Weights of a small transformer language model: 6.97M parameters.
Each number is 500 + 40 x the weight over its row's rms, rounded and kept within 0 to 999. Layers, rows and columns count from 0. Numbers have three digits each. The size before them is the row's rms in percent of the matrix's.

# down: layer 3 MLP down (transposed), 1024x256, rms 0.059, rows 449-459, columns 0-127
# up: layer 3 MLP up, 1024x256, rms 0.0593, rows 450-459, columns 0-127
down449 102:485507452497570483511491462501450478483555521450481485506516494521533465492433549522518611533502532504475465489566549523481480466502504527498474445525480505494533490478515478505458436478538505603504546586377541467523549423557461516609526474484547496476495520521510474450548477487517508496436508510529543470427560451540445519504560559485487462522490548545526463487446596525505446430548
up450 115:485479443552511529537471441523497507467465525490507411615489471551476561455499517451454507513454458496528521462491527551447482529434462495474601492487492548524551496524508519525495550466501490471497521513520468528595509559476479548523516520564491489539510480536425515550520476522473529493542464482448593536406524482482575555477555454443514506485488486477504501501470528445514481481527
down450 101:436468576556551489456512440502436530467522478501459432523475505469446518551447478504403400447475514550454475482551432513507429533519516470528583503516468560552510479554492475485512481553551535526539524533499484444498516563511472559500455500444447512526504470479495542499534558464537499491543516503553478435501451529449522508463452485492503518563497439473486394519518516465497521517520
up451 108:550489490479468510444477536481520469486488478489505518477532470504547540391499445469516527538548551494575517538550470488515455566507493474490463549497489537594477483539484439530491466517515540477539442560490469469478451488418476560475466464468478477490449548504491541430492567537579427515494550457474504478490482542514504519412476475550509498514514488523503462569422529528523520461533
down451 104:514519444482545526517503504523594488472507482520462491460482471550499485483582501505545508540520446482448530522519494504506456522588543456440420514528460466544506501547502587494452439533462453503458505516522451465444538508528462424488551539538471458503428463545606504540429531447502429426478550504538527499446502454471450541525519491507438552473507541460427515505463454456507423463524
up452 089:479454480502486459475490500518477451506500432475502572493489430531563501513537503557554392502462430498458411511456489437488492463504483458478509516542561517560523498507472501491509498524513538502529475444489480527554517551501519520506518476508473506541535433527484579556555553503506511542579541546466517496474453497450431519456497470540560454497465525491524634466528506398482514464544
down452 078:577525593534483509517495505504484469528454462569510529491499553573470548572501471532473595479570510496478526509451511454454547502595496532519542604425480538417508512472482498472468489464490584509505472504521515486480487503468523507488539487556490516502533538540497574594489496485510547454591561472490453560488560479509571484502605450437491479516568456541521510445500455459495532538581
up453 102:557479488484466489481482485520494455451510579440510539550508485517464504488540503551525552525368463481499518505537544443497507401549471462433551460475489514537484541514516491562566516459468468511445540518477492519500582459473508474520532451465469512538460458510518486521553550514431472529527498543450473489413495522534467489430458505498444565540473548470490471541505484578579494499458
down453 104:438517522506526563463469528476479585458520510463515518443534502525458546575538462498486521536486472470453429523518462536413508484415506494555465486563505469518490466525456556472482563478487526525445422469446499439554518524486506447481490502541485481470497472413532474520553470465553450441501526486462510492502545493451511461467560511582544475481468487482545536502471485463493523479440
up454 102:503510527473504522516519520483484532533489444535494461550538477520496517522452575469498462391525464415542538392511497531547473503537496536419448475460513568540433443507498458504427494511533485562529461483482515535529498564518506503532491478559552505442522380567619502547584482492485506437499540473479513571482508511546512504531546502494474527529467483483529516551469451456463507522508
down454 111:509535523592515478468516476491497508522508483459523479479517476487473507515514513511521582490509481505519508527531428430545494489564466550453471521468458497515498544524444537510499498439523491453461490520447525499494517554558542539522513564482541535463459442534566563490520499567560497409457483510473484538609478407583501496485476463521503512558496445430497536550519423514512466516430
up455 099:484556460487519504484487542571538542517478458449527504465525522498455488442513441481526522499532501509496506485453493519528478513472510471539526549489443498549527455519511429471534424456525548531535516528498469457528559504465507420579466535497443490542468563487493612478461592398524484485440550563478486528460520490489476466495371561463431454523491508490501536548482511511452462494473
down455 107:544466428489509551503496476512489490492593464502525446518564497545516529467519514520464499430464553481505551533412529483458467567478538446498566444503533471430537483551526517552517584497560541501478561517531499532466504494492489527571469511424497544491502460455492447473467482525531480593525570478450469520504453552487536467528502442585541594533477519453481524510497495518535531529481
up456 108:442457495514466445499507536500448534442501509429482514489440406541443458489446443493441482508523514460506534559486480452536493519536416534403556555444499542536466494528460463523535506525475518443590551551503505448534453531558435566476547467498470454478485512524407478554421474529531467499481471521557546504485505454546514456499486506517506461436432567536533429489521474535491590512481
down456 111:519511428481475502519576485588537503536453594500479486468518486585503499630470494477584500452543483446517421542555554445478487559486506504538517525521461458499529500446506489472420483455542521568560485500448453423517532449437511509511553448547469455446492559444521477459463479503431512518488486479504503476464482529540520516466504530553494543509491449564555520504493429503588498416492
up457 123:483509518468532472510495464519464401474385481528471550528508511506443472515489451443517492531487411533510499501423564553450540539551487513454478514521540563555460442524480456461492464602496470523540577458542495559548557521519498528542490507531483523531477532471477475487562506433518453473474434504511490492560459530349589483472534484561521554549447494478481533539495483542503465472430
down457 126:544500448523462468493518473455564529540466514478477479535436517489471454489477487474477521519502464478509581521536496518490506568424479440440440492488452434495501430541430548505494492485596485486563531583505491522481510487548549498458484548430481410516515475605486484501552539486489549543479477456457391519532488475452512410537563400492529473481515495479560491482499534630494469512476
up458 107:566528501473530478482520522537513559513485474501506504395506514547516506464492570546502486488392455465564510524524501512564503537501507488443472498487505448528492485440499506604539494550542491452497526508468476468475515452475488483513465499533470503436517547538445484517574445542540554471472526496455528547506453441471442471479508544586443513430555474531415511461562516563504456532455
down458 101:473486496468587501505547492516509503466499515498453493556458549439539514635500535500508516459463518487470490465500447461416541473541495558523555612567540506490457594518562530526550471468501475457459511511447540529508442519511499452482581399525484509553484499456504420560528461518504525476520431454534510488564530447453535442495517480432480430513461508491463524533472500508549523465539
up459 085:541522506532524513475466482491539430485528458526496542437469510477523562498427459518471479472425423525532366560516564538460455507517418506542557441431455498518494456516500464509490433554487528443520481533461565485483568584533544490537549566488497571455471487467443548540473421531472473548432512488475503523507490519514533440477492449528561421473423459494427531468516529531582541489497
down459 077:455486494507493517465487504498496492469464464470560471489510486524520542506493472477554491533567475555477494514518499507478427445497472539514573465434495530504483528495471600458541486506500566524525474535514450463485517536499486502383499502544492523465532479540526561445501540476492436520496451458438431524550492550618503500506563440471480502495493444541443542447492468519418435542609